Part of a small language model's weights: gated attention.
Each number is 200 + 30 x the weight over the matrix's rms, rounded and kept within 0 to 999. Layers, rows and columns count from 0.

# layer 2 MLP up, 1536x384, rms 0.0458, rows 1399-1426, columns 0-127
192,199,192,234,201,200,194,237,184,210,209,170,197,297,185,194,183,210,140,266,144,135,132,175,241,217,245,163,227,193,234,275,240,210,235,161,210,227,201,139,205,244,180,162,196,233,238,212,204,139,233,198,189,209,201,204,169,224,149,232,197,233,232,212,178,220,243,215,167,235,179,172,188,206,208,172,177,183,246,177,180,159,189,239,189,188,220,174,236,153,186,207,240,178,242,192,193,183,170,188,173,217,232,187,213,211,252,211,263,150,244,208,226,194,203,158,188,225,214,155,183,214,250,149,186,204,192,237
215,193,223,186,174,180,164,194,182,204,211,189,175,190,176,200,167,241,139,214,168,224,206,190,207,179,205,171,131,196,239,215,258,218,229,206,221,168,138,208,204,188,168,193,222,176,271,229,216,189,175,201,167,176,228,176,202,214,255,255,236,210,201,220,217,247,205,218,178,219,174,178,252,164,248,225,189,209,178,183,162,191,218,231,225,193,169,227,185,140,184,209,260,179,216,208,216,159,202,165,167,210,183,214,200,187,204,254,173,182,268,146,242,220,172,175,214,165,251,251,254,290,182,201,211,285,228,210
214,222,209,142,222,178,254,214,218,208,252,230,165,252,211,233,217,215,207,203,238,246,210,235,204,214,222,182,214,176,163,198,149,212,178,197,170,158,221,194,214,183,184,216,203,199,122,193,247,202,196,216,215,163,241,216,157,218,178,175,192,218,205,271,260,163,157,195,255,210,219,225,204,237,191,209,209,185,194,188,201,203,203,166,249,171,232,184,218,205,187,234,228,267,185,164,205,169,235,136,226,213,168,207,202,265,171,148,229,197,235,171,187,217,161,227,169,157,255,150,182,190,199,268,151,178,258,169
240,174,230,196,195,222,202,203,192,193,215,182,197,173,222,206,236,212,179,232,241,186,223,230,163,192,205,211,207,198,202,215,242,162,171,207,206,235,181,232,206,214,175,167,221,142,177,223,157,165,205,197,177,191,165,171,231,234,196,196,207,187,184,182,200,240,204,232,200,210,183,170,258,245,228,181,186,229,171,149,214,184,174,176,138,172,186,181,196,211,119,205,207,155,157,233,193,197,185,215,152,229,218,185,171,207,231,243,176,204,225,185,280,192,222,199,237,275,239,166,179,191,216,179,205,216,197,250
227,172,192,208,213,229,197,192,164,194,193,162,208,238,208,195,212,172,181,199,178,215,228,176,225,183,236,272,203,246,234,204,200,156,201,180,165,202,207,190,224,148,179,173,195,174,200,172,200,194,219,188,144,189,187,170,220,224,217,224,146,221,268,157,193,239,200,232,222,171,173,207,220,198,159,206,211,145,178,193,178,121,166,233,219,172,182,199,169,209,208,170,217,180,162,206,166,180,175,179,231,209,275,196,201,177,218,194,192,122,217,198,201,238,223,207,204,171,143,195,189,181,256,220,214,200,180,208
234,227,174,143,188,174,180,220,189,174,203,160,198,176,136,222,247,149,203,200,188,200,173,203,232,240,204,156,228,214,189,162,171,179,198,226,150,189,198,168,206,181,201,143,226,202,203,184,213,223,207,201,230,221,201,204,174,180,197,207,182,161,259,251,194,250,216,233,203,212,197,227,254,226,150,176,213,218,171,175,189,194,191,222,194,228,128,135,177,232,173,186,251,192,184,203,249,170,233,207,213,200,210,160,163,193,218,207,207,191,240,212,183,235,191,185,232,228,211,178,174,193,171,176,171,251,173,201
212,222,218,106,201,237,173,173,205,193,184,172,213,158,236,266,194,205,171,233,191,182,165,201,210,205,207,198,206,189,178,214,179,221,238,223,190,145,216,194,227,151,231,201,273,235,210,225,220,158,178,249,193,203,145,200,237,266,191,149,185,227,218,198,175,179,171,194,195,207,236,231,181,215,218,168,159,211,207,232,243,203,243,196,239,196,199,175,224,146,224,252,226,182,198,231,184,177,223,160,193,187,192,192,172,199,189,245,175,215,204,186,261,187,163,249,239,226,178,221,185,199,189,168,202,204,183,176
211,218,192,199,191,265,232,177,233,214,161,231,220,195,145,185,243,191,248,207,204,185,149,184,216,156,245,193,214,190,256,203,197,191,222,228,197,214,236,173,199,207,198,207,256,170,244,219,182,214,222,222,126,216,179,178,221,177,191,220,224,211,188,240,168,262,174,217,228,169,186,177,185,192,129,187,230,232,191,173,207,212,138,301,240,145,250,235,141,178,190,171,176,215,160,174,185,196,205,173,214,151,245,199,228,146,211,180,235,148,201,181,249,144,166,177,252,183,157,200,179,188,199,149,191,193,206,222
241,179,213,209,166,205,179,209,196,216,222,165,243,183,212,234,209,197,229,212,213,234,206,194,232,229,228,217,191,227,211,204,217,193,176,205,251,221,232,176,209,208,170,215,233,194,160,251,207,191,177,259,171,218,147,205,216,207,198,153,177,163,206,197,230,241,205,192,229,130,181,181,207,280,241,167,186,207,223,172,166,199,162,303,182,192,241,178,185,201,159,216,222,168,232,209,187,176,180,236,244,192,220,189,182,160,173,242,215,188,195,201,193,234,222,198,220,228,205,178,175,205,195,198,185,193,177,234
251,217,215,210,212,219,239,201,190,197,192,177,205,200,215,204,197,157,187,204,181,183,203,238,280,153,223,177,196,209,207,247,243,234,166,155,194,182,155,195,186,199,219,165,195,246,193,216,164,185,199,235,254,167,155,230,202,215,168,144,262,182,209,232,204,176,246,187,227,175,214,227,232,177,182,186,183,200,160,160,235,226,140,176,214,179,198,77,197,163,206,173,206,217,172,182,219,173,202,169,145,141,178,192,201,118,224,217,164,210,198,242,201,239,171,234,191,211,209,191,223,205,257,162,208,182,151,232
185,187,207,193,226,208,200,217,186,220,248,212,192,208,179,183,215,187,212,199,208,173,162,220,221,169,201,221,205,246,193,206,269,225,200,233,191,225,210,156,212,220,161,206,242,207,210,202,185,224,215,192,216,194,212,144,202,193,230,138,194,212,220,228,251,203,192,204,265,133,194,159,154,183,240,191,162,180,199,175,231,204,186,206,177,177,213,229,196,203,226,218,183,189,264,173,212,185,216,225,230,183,206,181,194,215,246,152,229,229,186,198,225,221,179,188,190,225,181,232,201,214,187,168,218,181,258,264
222,199,150,171,175,245,228,210,204,223,222,214,274,140,179,283,204,200,264,190,189,232,214,223,195,200,221,222,153,183,224,193,211,229,233,185,156,160,229,234,171,232,194,214,188,227,230,243,204,164,195,208,177,235,184,244,173,159,263,213,145,168,257,199,245,165,234,215,216,185,205,208,206,155,185,152,131,196,192,220,216,219,228,192,225,181,183,223,222,225,208,246,186,182,211,204,196,201,267,203,231,172,262,147,208,211,168,168,252,181,218,187,167,201,204,217,216,177,201,229,220,223,203,184,203,228,173,179
192,229,292,214,202,208,208,172,213,221,219,185,231,227,224,180,206,173,255,185,195,215,188,190,175,189,219,194,129,208,187,183,196,172,181,221,196,194,209,173,215,185,178,169,204,250,191,236,211,208,212,186,202,224,190,201,159,219,221,218,189,200,249,210,170,135,214,187,188,153,134,149,229,207,225,173,199,166,148,189,247,250,222,229,192,169,220,198,254,234,176,191,209,192,236,201,214,171,202,198,253,185,144,195,159,193,230,139,267,182,197,195,213,213,211,229,240,184,241,232,168,183,212,222,144,168,245,263
236,217,229,216,195,204,159,194,201,194,218,154,213,163,259,209,224,225,175,238,244,153,217,172,237,127,288,217,185,232,224,250,207,175,172,204,175,202,186,159,185,234,238,167,195,204,259,163,247,231,176,187,208,178,183,197,220,145,203,181,214,231,199,204,152,212,225,229,208,153,138,195,161,204,225,203,221,141,212,147,198,197,240,210,212,185,250,192,230,177,210,230,196,196,144,201,176,189,144,151,213,145,189,144,205,215,184,195,150,231,236,256,170,255,173,189,219,171,236,192,219,203,220,176,241,239,189,211
218,206,199,173,232,209,187,200,169,201,230,218,204,227,216,220,209,208,209,204,223,214,171,222,210,175,201,204,146,220,236,197,209,210,158,207,210,183,216,203,171,198,186,188,218,227,250,225,209,258,215,237,179,199,241,210,173,208,235,222,240,201,159,191,222,176,188,217,205,194,173,162,223,212,218,201,190,210,183,209,220,160,207,178,213,183,183,194,197,220,194,157,193,168,182,207,179,220,194,156,199,184,224,165,157,224,172,217,176,202,186,196,222,180,240,184,209,155,205,210,225,236,225,213,194,242,225,226
195,207,183,179,207,138,185,179,198,250,179,208,210,223,208,199,208,159,246,260,246,189,194,179,246,169,255,193,212,153,200,235,246,202,239,148,189,161,179,230,206,164,205,176,208,220,227,279,215,205,190,205,221,178,167,165,230,144,222,217,177,222,222,237,243,229,210,230,201,242,109,190,173,204,239,214,173,185,187,215,245,156,231,207,200,203,166,161,228,228,188,202,213,210,166,198,128,144,190,259,239,244,243,173,146,184,193,230,150,194,167,184,190,233,139,189,188,181,200,194,201,215,241,198,267,206,179,203
218,166,267,177,195,217,191,168,228,242,238,157,159,225,196,234,190,212,236,200,180,217,230,201,244,175,233,218,229,247,204,180,230,191,239,158,153,212,198,180,253,204,110,169,233,179,256,156,213,231,178,285,217,213,186,213,200,190,205,193,147,182,203,257,179,262,212,227,222,176,216,161,242,143,210,219,198,202,193,144,220,170,182,217,167,213,172,258,240,211,191,205,185,175,182,207,227,216,158,145,220,161,212,218,174,202,185,195,186,185,196,232,195,183,224,228,198,152,202,194,206,214,196,204,202,201,204,217
221,166,227,129,137,284,212,164,198,205,190,188,206,196,210,214,238,210,255,221,152,141,172,220,235,172,190,245,202,155,214,216,235,195,225,196,174,189,155,226,216,236,156,193,247,239,198,197,177,176,166,205,224,208,210,209,207,195,222,197,136,196,156,264,230,216,159,192,244,126,180,234,240,191,197,183,199,215,225,221,208,210,208,296,216,131,156,235,199,165,215,197,210,208,198,205,154,204,188,202,175,226,247,185,195,224,223,196,227,232,159,201,204,200,172,236,233,158,210,219,209,266,237,217,146,238,216,236
204,199,178,222,207,233,203,226,244,233,226,176,206,201,251,235,232,242,210,260,209,165,187,217,218,185,204,219,150,201,171,241,232,199,255,204,191,209,228,256,215,261,198,195,161,209,240,180,217,215,185,250,146,214,164,195,243,185,161,194,193,209,175,273,232,185,192,198,207,176,157,210,224,234,211,205,147,187,243,222,188,198,232,239,217,234,144,206,198,175,150,229,154,208,174,244,154,201,276,193,258,188,228,188,156,212,222,223,191,180,186,228,182,228,228,198,194,193,233,208,208,203,226,229,189,172,168,287
238,121,207,147,207,210,155,206,161,204,145,182,226,254,160,248,205,128,202,252,202,162,158,208,224,237,216,222,198,186,229,249,228,242,228,196,200,183,170,194,248,193,189,168,268,201,211,218,198,154,180,219,183,182,219,206,231,168,179,190,193,166,220,193,186,261,210,230,206,190,166,229,136,203,168,199,191,230,188,180,287,219,200,259,235,228,201,248,220,212,217,153,205,229,203,181,215,206,221,246,172,122,265,200,175,171,175,176,215,219,177,196,295,180,210,221,233,226,177,257,186,223,216,213,178,211,242,214
174,213,192,173,176,260,185,202,190,191,182,188,221,214,167,246,230,192,156,197,197,204,175,145,216,194,234,218,201,228,172,200,138,162,155,194,186,185,126,209,181,220,169,139,239,159,225,206,219,200,252,210,187,187,229,220,192,201,203,240,182,245,180,215,179,188,195,182,257,188,167,206,191,180,209,169,182,215,218,185,194,196,212,194,166,225,249,168,161,172,212,241,182,181,190,176,128,211,253,169,166,156,212,208,153,214,236,162,296,167,211,205,223,201,166,172,188,202,222,230,146,250,231,203,229,230,207,162
174,181,219,213,202,204,212,242,157,184,209,220,231,189,185,198,223,220,208,207,241,128,190,240,157,176,195,214,204,201,195,208,208,196,213,230,154,211,195,237,138,209,151,194,161,154,220,200,202,189,207,263,140,176,200,180,246,216,213,224,205,193,232,195,229,255,181,181,174,180,181,207,223,192,184,143,153,231,172,195,225,201,220,196,210,232,189,195,219,191,184,229,254,166,167,248,216,220,211,206,187,218,200,213,193,218,204,205,229,212,230,243,248,183,221,210,241,188,216,178,207,205,194,213,223,236,182,277
211,158,212,205,232,232,168,171,200,187,204,158,184,210,208,218,229,228,233,216,253,209,230,256,197,132,245,175,212,217,178,213,205,187,195,218,191,214,164,180,213,198,201,210,178,192,188,191,175,187,127,176,217,202,166,163,177,183,132,198,201,208,197,191,203,243,216,186,234,198,202,262,131,207,177,130,220,200,153,214,126,189,194,206,246,230,186,189,218,213,176,234,174,117,229,143,167,201,194,241,182,191,179,183,204,150,206,197,211,214,200,220,226,251,169,189,204,184,138,176,211,216,178,209,259,182,228,228
217,176,218,201,136,228,217,215,221,178,211,225,182,179,216,199,217,204,205,229,177,201,183,223,219,186,269,249,185,191,159,163,199,240,262,211,205,232,188,226,192,157,238,183,152,204,234,189,211,192,202,199,256,131,234,211,207,174,219,180,183,223,201,200,251,160,129,191,201,192,195,222,207,198,221,209,207,171,214,198,205,158,208,198,186,185,207,190,195,214,182,204,210,190,191,186,175,171,229,199,207,183,131,170,200,180,165,141,218,237,181,204,191,222,181,171,173,205,140,250,133,180,233,203,171,184,197,186
213,234,193,176,224,201,164,216,182,193,230,183,100,197,195,213,180,183,195,175,205,189,188,227,234,143,186,214,223,229,211,187,210,184,260,196,142,183,210,172,181,206,251,168,215,209,220,215,238,215,188,267,187,201,247,262,149,129,176,190,235,218,246,172,225,200,216,223,232,182,154,137,252,215,180,205,240,175,175,188,233,163,218,176,183,191,237,199,191,171,164,233,202,193,220,179,186,207,206,228,171,198,244,205,146,159,150,219,174,209,159,220,193,222,208,275,215,178,170,205,207,185,223,180,246,204,172,214
250,175,221,230,163,221,170,200,188,231,176,165,222,254,221,221,190,196,197,203,200,212,164,244,199,220,224,207,195,189,197,241,215,203,168,237,197,258,170,198,227,207,145,132,258,227,274,185,267,184,200,188,197,233,184,183,204,174,255,176,202,160,264,212,217,157,178,224,190,216,167,250,209,223,206,172,201,192,217,165,128,185,208,168,244,228,171,204,212,201,156,211,175,186,142,280,189,202,185,169,191,196,216,147,166,192,150,208,179,153,203,237,192,250,174,200,244,154,217,234,171,214,197,197,206,217,242,263
237,180,238,196,137,227,223,174,200,231,208,170,239,182,155,171,179,231,235,194,244,201,216,169,267,233,231,225,233,202,198,217,216,263,237,166,169,245,157,207,214,249,165,201,198,194,215,205,159,194,232,246,182,221,197,235,163,159,200,263,191,159,210,231,198,158,213,198,217,197,221,173,217,209,167,188,159,165,249,216,233,182,237,158,197,271,210,189,190,203,136,217,193,211,214,183,167,191,246,159,191,211,248,155,184,197,206,203,216,213,216,212,224,203,191,220,251,206,199,171,201,156,173,192,181,247,202,257
183,170,195,243,150,211,227,219,240,178,192,222,145,235,181,150,249,209,262,227,164,190,204,161,193,192,200,163,127,261,206,257,175,177,195,174,197,259,212,210,192,208,229,213,234,214,179,178,181,220,166,216,236,184,233,186,211,224,200,160,211,177,201,178,218,236,185,171,227,214,202,209,241,206,186,199,206,231,237,155,197,123,206,212,209,213,130,199,235,223,127,252,188,215,152,178,188,220,213,207,246,212,226,200,219,221,225,212,190,156,209,195,208,299,161,233,221,146,207,158,173,235,202,185,215,225,204,244
# layer 2 MLP down (transposed), 1536x384, rms 0.041, rows 1399-1425, columns 0-127
204,183,232,205,177,200,237,131,194,231,237,178,176,268,188,184,207,169,182,239,219,216,152,140,227,158,190,235,232,214,204,186,154,190,178,182,174,219,155,195,224,173,191,167,216,220,171,206,209,205,200,169,179,158,182,188,168,195,213,221,222,214,178,178,216,228,158,211,241,205,153,227,197,299,192,216,189,198,204,155,139,192,176,198,197,162,198,198,215,223,205,162,172,209,167,205,132,221,149,225,188,201,182,203,191,193,232,156,153,200,210,209,202,194,188,175,167,145,224,213,161,174,222,202,190,142,133,233
235,183,238,181,202,211,171,215,188,201,263,230,177,167,200,142,144,244,184,167,229,212,235,169,202,199,216,167,190,206,205,203,173,235,163,167,219,166,202,184,200,158,250,209,210,196,228,245,197,184,226,210,216,171,189,164,168,210,199,263,230,222,172,186,238,197,192,190,199,234,206,221,200,232,199,242,249,245,242,166,180,245,227,188,204,187,182,212,222,184,218,213,183,244,235,229,160,178,184,170,229,191,197,194,206,156,197,193,137,204,172,254,173,202,195,162,190,186,209,209,190,217,160,224,247,236,213,184
190,211,127,173,207,168,200,182,203,269,212,197,207,236,91,198,180,212,154,191,220,215,221,213,215,169,194,228,195,198,179,156,205,181,184,204,223,206,222,185,191,196,190,240,265,167,163,186,149,194,192,187,220,207,273,161,160,152,196,223,158,240,194,265,192,252,160,186,179,196,204,184,214,195,204,208,177,231,221,230,186,209,234,198,215,179,215,218,225,188,181,227,213,181,173,163,194,234,138,227,201,167,220,236,205,168,168,229,211,213,193,223,211,170,177,209,153,113,240,226,179,258,189,115,152,138,225,187
196,208,181,219,179,187,173,208,233,212,203,220,234,176,159,171,182,209,159,238,177,183,192,140,229,212,181,225,114,236,188,169,146,213,207,197,185,203,180,239,256,226,220,242,188,169,182,212,246,205,186,188,221,229,187,251,216,218,187,205,191,179,203,223,239,202,135,169,183,233,222,184,173,197,205,212,178,177,229,198,166,228,222,188,225,150,167,193,194,192,256,164,155,223,201,208,184,174,191,193,206,190,173,212,270,180,176,195,211,218,168,191,158,199,202,205,170,153,247,212,210,155,215,191,186,223,202,232
254,238,220,189,159,184,202,242,206,159,151,209,177,178,213,210,158,146,215,205,191,206,221,183,223,252,208,156,208,178,194,172,235,229,186,173,234,228,200,249,220,182,215,231,214,192,258,176,192,153,170,211,221,165,149,208,226,173,224,235,193,232,227,215,217,225,181,158,235,238,220,134,211,195,204,255,182,222,193,164,221,226,227,198,249,181,225,189,180,178,206,203,226,177,174,218,169,225,194,189,227,230,212,148,262,238,194,155,216,196,210,220,205,164,227,219,206,130,269,214,227,184,197,213,149,239,195,236
197,215,173,181,225,187,216,187,229,175,200,173,266,232,201,231,223,204,204,182,232,150,200,187,232,164,188,182,174,212,176,216,182,175,189,184,169,207,193,202,210,225,170,198,254,184,155,272,213,171,145,190,145,192,207,208,171,151,187,221,193,249,182,278,220,181,144,268,221,256,212,125,161,200,224,234,165,157,216,186,163,235,183,218,198,211,189,191,209,184,189,221,181,228,230,212,209,239,205,243,207,288,184,190,243,171,239,151,201,211,206,202,233,221,241,155,205,170,255,221,229,147,176,188,241,258,167,208
157,241,171,185,234,184,255,182,188,191,158,238,232,206,181,226,218,227,200,188,265,193,246,250,179,165,179,223,212,158,177,186,172,205,220,177,197,215,194,238,196,227,215,237,211,158,196,205,170,148,232,219,174,215,201,164,202,236,185,203,182,222,227,213,161,207,197,210,201,211,187,189,180,170,176,179,237,216,232,225,198,141,226,153,190,165,183,158,251,227,242,158,223,198,165,163,220,183,166,232,203,179,206,216,206,190,215,209,184,233,115,151,229,209,174,218,230,194,220,150,163,189,208,226,254,184,214,156
241,174,208,227,254,185,244,177,197,199,198,220,245,219,166,209,199,152,206,181,231,189,230,200,184,235,194,216,158,236,209,223,160,164,162,172,241,177,186,250,239,231,174,256,239,193,203,139,211,162,222,230,200,186,169,214,227,214,128,206,213,226,201,189,191,181,142,175,195,198,163,170,175,196,189,199,216,185,184,213,222,200,166,190,174,162,265,181,194,216,134,185,179,185,274,185,181,151,222,264,145,151,200,263,144,132,217,212,154,206,190,207,288,206,240,207,189,230,223,190,250,161,193,176,168,217,246,158
239,195,228,207,203,226,194,198,226,230,212,174,187,195,195,183,175,234,214,234,225,235,207,213,143,221,155,150,176,181,220,210,213,233,239,205,215,170,225,200,212,177,233,189,203,170,174,202,260,166,190,194,170,216,194,188,179,162,204,214,214,187,158,207,173,220,225,206,190,244,187,217,231,170,202,241,228,224,147,191,166,236,154,187,234,204,198,219,210,139,194,208,171,203,222,245,205,211,161,179,226,226,219,149,205,246,215,190,229,246,201,192,233,197,205,237,206,181,242,210,186,255,171,201,205,210,181,252
190,205,147,187,186,199,216,213,160,173,164,191,203,230,200,202,207,191,196,160,221,244,233,188,205,183,205,185,176,242,201,166,173,236,219,204,210,237,162,167,205,166,197,200,169,213,211,194,254,186,179,179,196,190,197,216,203,186,155,202,186,190,187,146,223,218,206,194,205,228,186,193,158,165,177,197,227,177,234,207,163,170,245,134,161,187,194,271,219,216,177,154,198,244,164,198,209,167,179,224,169,229,202,195,175,242,214,217,181,195,192,174,197,149,257,252,196,174,179,174,249,208,168,198,224,164,196,173
198,184,228,199,234,191,168,158,196,198,209,193,196,195,216,213,163,146,172,159,186,178,248,170,237,189,196,220,209,226,135,218,188,197,205,207,232,223,184,254,233,180,225,200,249,216,251,182,151,276,227,190,225,189,239,107,175,148,216,216,208,207,183,194,218,218,241,198,174,227,198,223,253,182,230,229,172,181,220,256,142,227,259,212,184,224,163,209,181,249,244,192,166,269,174,182,208,174,169,206,189,174,139,201,230,190,188,227,166,203,165,277,236,206,226,158,193,149,169,247,237,200,235,207,205,221,132,218
185,211,269,254,223,186,153,252,154,227,207,209,181,240,240,141,169,192,188,141,195,190,201,233,170,208,197,143,210,232,221,194,198,242,166,148,220,225,193,215,166,196,232,188,212,188,199,188,196,179,212,166,181,152,212,199,221,193,179,178,236,204,211,198,157,206,187,201,127,246,203,204,191,212,213,226,199,148,170,167,192,217,178,187,150,212,227,175,170,165,217,216,205,183,190,187,210,184,183,187,175,236,210,236,212,199,200,199,163,266,191,212,171,173,218,217,209,239,180,175,209,166,261,218,191,249,191,240
190,229,200,161,167,208,219,189,197,208,187,248,167,242,227,171,162,192,198,183,171,287,205,193,190,207,218,209,216,198,176,171,161,176,183,234,200,241,204,198,221,117,166,217,184,162,161,227,186,226,176,152,198,204,217,135,198,236,203,211,202,189,200,197,219,236,219,249,208,198,213,250,193,196,179,210,180,175,218,217,220,180,154,248,200,215,158,191,232,180,224,175,168,209,177,197,218,216,221,282,191,178,169,224,205,211,172,169,195,183,212,260,171,156,206,192,195,220,219,181,172,237,163,180,210,155,178,223
233,197,151,170,207,212,170,202,183,155,190,212,184,144,239,163,203,276,168,149,195,230,139,228,195,163,237,193,212,200,222,238,210,213,198,177,238,204,249,218,255,217,231,162,205,268,197,198,153,170,200,215,166,233,170,204,162,223,201,164,208,169,198,208,208,252,267,223,147,118,199,213,180,186,187,191,219,177,224,179,172,249,149,168,225,199,135,192,221,189,182,195,170,173,289,224,200,170,162,191,193,179,229,222,238,175,150,197,214,211,183,173,139,242,183,150,216,126,224,172,198,246,159,209,191,202,212,242
200,217,183,202,208,217,218,216,220,213,172,193,174,166,168,169,152,220,198,215,207,205,161,191,194,239,166,166,164,212,190,130,184,181,209,212,241,199,234,171,195,166,211,215,198,211,156,235,220,199,202,189,194,184,166,232,234,201,168,187,213,217,178,223,202,178,201,196,226,199,239,224,206,212,173,209,213,200,204,233,144,198,233,208,170,176,269,183,183,165,228,187,216,176,202,179,221,186,209,174,210,249,171,199,188,207,193,232,170,206,221,216,178,179,220,197,218,205,180,189,247,203,187,219,169,158,220,243
150,283,208,251,229,211,177,174,234,198,164,220,202,193,210,133,216,204,212,193,207,185,151,252,170,246,142,217,210,164,208,233,212,164,185,178,210,172,139,220,239,153,183,243,190,170,197,193,166,197,192,158,222,183,249,214,194,229,212,171,173,199,175,220,186,194,174,251,199,206,209,207,159,187,183,135,253,171,137,200,242,275,198,208,224,181,209,205,183,199,208,132,162,204,216,230,185,182,186,191,241,199,218,226,197,161,212,187,217,257,219,163,215,184,216,214,233,227,213,237,193,180,189,175,236,221,207,205
188,153,217,136,237,196,256,192,220,212,180,215,174,212,214,149,231,193,224,208,208,167,199,180,172,185,187,204,272,197,211,220,162,199,216,230,183,188,212,190,191,208,234,192,191,219,171,209,254,142,254,178,252,184,200,189,209,198,214,243,212,243,140,196,205,128,208,199,215,236,179,218,159,238,206,240,228,187,206,183,170,243,230,206,229,191,198,199,182,197,234,254,189,203,155,158,134,172,229,225,224,184,220,160,224,270,234,190,270,211,188,203,226,255,208,212,161,237,211,198,204,190,191,215,203,166,158,228
208,267,170,185,224,160,241,189,184,197,194,225,130,184,153,198,240,203,201,226,166,204,181,173,180,236,232,183,189,203,165,199,199,203,219,167,242,252,195,198,189,187,191,252,185,208,208,193,170,194,190,200,172,159,163,197,245,232,201,181,210,194,208,213,194,238,147,196,262,145,224,185,229,177,214,205,196,227,145,212,160,179,219,200,217,188,203,178,197,249,215,179,181,236,157,218,228,208,180,251,227,188,148,139,226,210,142,170,142,172,224,179,223,169,154,232,251,214,159,176,193,204,255,202,196,179,178,197
180,209,138,225,229,205,173,185,193,241,135,194,137,201,161,252,249,205,202,231,270,144,211,184,154,187,208,154,185,188,202,187,183,201,205,155,207,237,249,187,204,239,225,197,166,202,204,201,184,200,234,188,219,183,188,200,168,194,182,171,151,213,158,186,194,186,123,195,197,184,244,220,177,207,189,201,199,237,231,177,136,190,262,165,199,182,220,183,231,185,166,192,198,225,224,192,180,188,184,185,175,165,248,217,194,194,171,189,212,208,176,211,177,165,257,224,191,213,204,207,232,140,214,202,219,157,180,193
216,270,218,203,189,204,242,212,198,191,184,246,220,184,181,163,180,186,208,194,175,136,214,226,189,133,195,230,198,153,226,217,167,227,246,201,247,224,141,204,214,178,171,241,190,232,195,158,202,150,246,188,226,201,186,188,215,212,190,198,246,228,175,209,177,177,191,194,175,173,204,272,149,174,176,189,172,285,278,199,221,135,171,216,212,256,207,232,201,181,209,163,158,224,185,158,237,232,212,164,135,237,212,240,196,156,179,175,173,190,179,216,175,231,195,207,217,175,226,189,175,203,259,161,174,240,233,189
232,183,182,200,159,209,158,207,207,191,199,255,262,152,154,271,249,146,157,163,235,228,198,212,192,229,210,210,224,237,215,195,176,178,183,242,219,213,253,212,190,194,158,180,173,217,267,167,214,223,188,163,201,245,230,208,165,186,224,185,183,178,150,190,208,192,189,201,192,204,225,218,218,180,217,236,251,226,240,197,162,195,131,173,192,235,250,172,204,239,240,192,172,212,220,231,208,230,228,167,190,162,203,182,205,229,185,188,168,212,203,179,223,176,210,208,169,182,228,208,187,219,150,180,181,231,202,224
174,206,204,222,156,182,177,226,216,103,232,208,182,187,243,154,186,177,217,184,167,202,191,228,201,192,179,222,172,209,172,200,177,174,192,196,189,211,206,197,187,195,201,198,184,193,135,218,223,263,188,224,126,198,183,204,209,226,207,214,274,171,200,194,223,160,215,207,230,205,259,168,177,224,211,259,149,235,198,182,207,207,187,174,214,169,191,228,198,214,235,199,210,191,195,217,252,198,237,140,228,186,173,191,212,226,186,184,147,211,208,159,181,237,199,166,159,237,255,221,225,185,194,175,173,179,210,208
238,177,207,236,273,183,224,186,204,240,223,186,205,148,236,183,223,200,207,201,167,219,188,186,160,205,192,203,211,186,170,229,237,183,159,210,192,160,276,209,207,204,216,187,243,213,225,213,195,215,180,159,179,205,223,187,208,227,206,196,155,222,198,244,213,182,205,148,207,227,189,205,204,246,188,194,174,186,180,188,191,178,161,197,221,152,184,223,146,201,198,212,297,205,194,182,209,226,207,233,187,174,167,219,146,181,238,226,203,238,182,234,188,242,183,196,239,196,240,169,218,207,209,166,234,171,221,167
220,174,194,222,250,198,207,187,200,210,249,193,205,160,188,204,178,203,242,189,149,189,224,219,198,186,197,141,228,159,232,225,163,193,231,222,225,238,227,206,272,183,207,194,191,130,214,232,202,177,190,144,152,158,265,196,232,177,218,183,192,236,222,184,207,146,213,227,193,184,188,205,243,204,213,241,127,201,236,171,224,218,218,239,187,226,205,185,189,217,258,221,156,185,214,262,220,194,226,149,192,258,179,215,192,227,205,200,155,230,167,195,155,208,286,228,169,182,194,199,182,219,249,219,184,191,208,195
206,237,167,211,207,229,167,189,248,186,200,204,163,249,168,198,185,213,176,193,195,196,223,218,222,223,182,197,283,217,173,238,153,201,230,234,153,201,187,196,185,207,146,242,223,238,205,201,186,230,179,159,233,172,218,201,173,153,229,166,129,169,191,201,234,181,215,195,244,188,237,199,130,202,164,178,136,159,210,232,163,188,182,166,171,213,208,172,206,253,254,191,150,218,235,211,220,148,232,243,146,236,207,196,219,172,203,171,189,187,166,206,193,190,245,253,206,186,185,192,231,196,130,217,186,208,153,191
262,169,226,245,154,178,144,172,188,275,146,134,208,202,171,234,207,217,190,232,170,166,193,222,218,202,243,131,222,202,211,228,231,217,195,163,164,281,259,170,203,171,144,170,194,203,193,215,244,205,140,201,199,192,227,191,173,174,234,197,193,219,230,235,230,182,193,188,149,180,219,182,197,204,195,161,189,196,202,233,155,270,209,191,182,222,191,264,151,216,192,221,178,188,197,232,227,230,221,171,212,224,218,177,192,200,199,198,222,230,113,189,197,256,199,198,195,220,192,225,184,241,185,201,220,221,192,183
198,218,210,168,135,225,205,158,149,168,177,246,174,204,222,216,153,241,256,175,212,132,188,207,214,228,187,214,217,197,226,176,208,190,223,192,225,178,204,187,130,238,167,157,151,195,186,190,162,179,213,222,210,227,180,199,211,162,142,226,167,177,231,189,189,185,210,202,207,197,214,184,184,231,195,211,218,199,212,203,219,187,182,203,157,244,281,97,196,209,245,203,211,234,218,225,230,220,239,168,160,213,260,236,169,201,134,206,167,196,157,215,155,216,231,206,236,243,205,131,187,170,235,236,167,206,129,225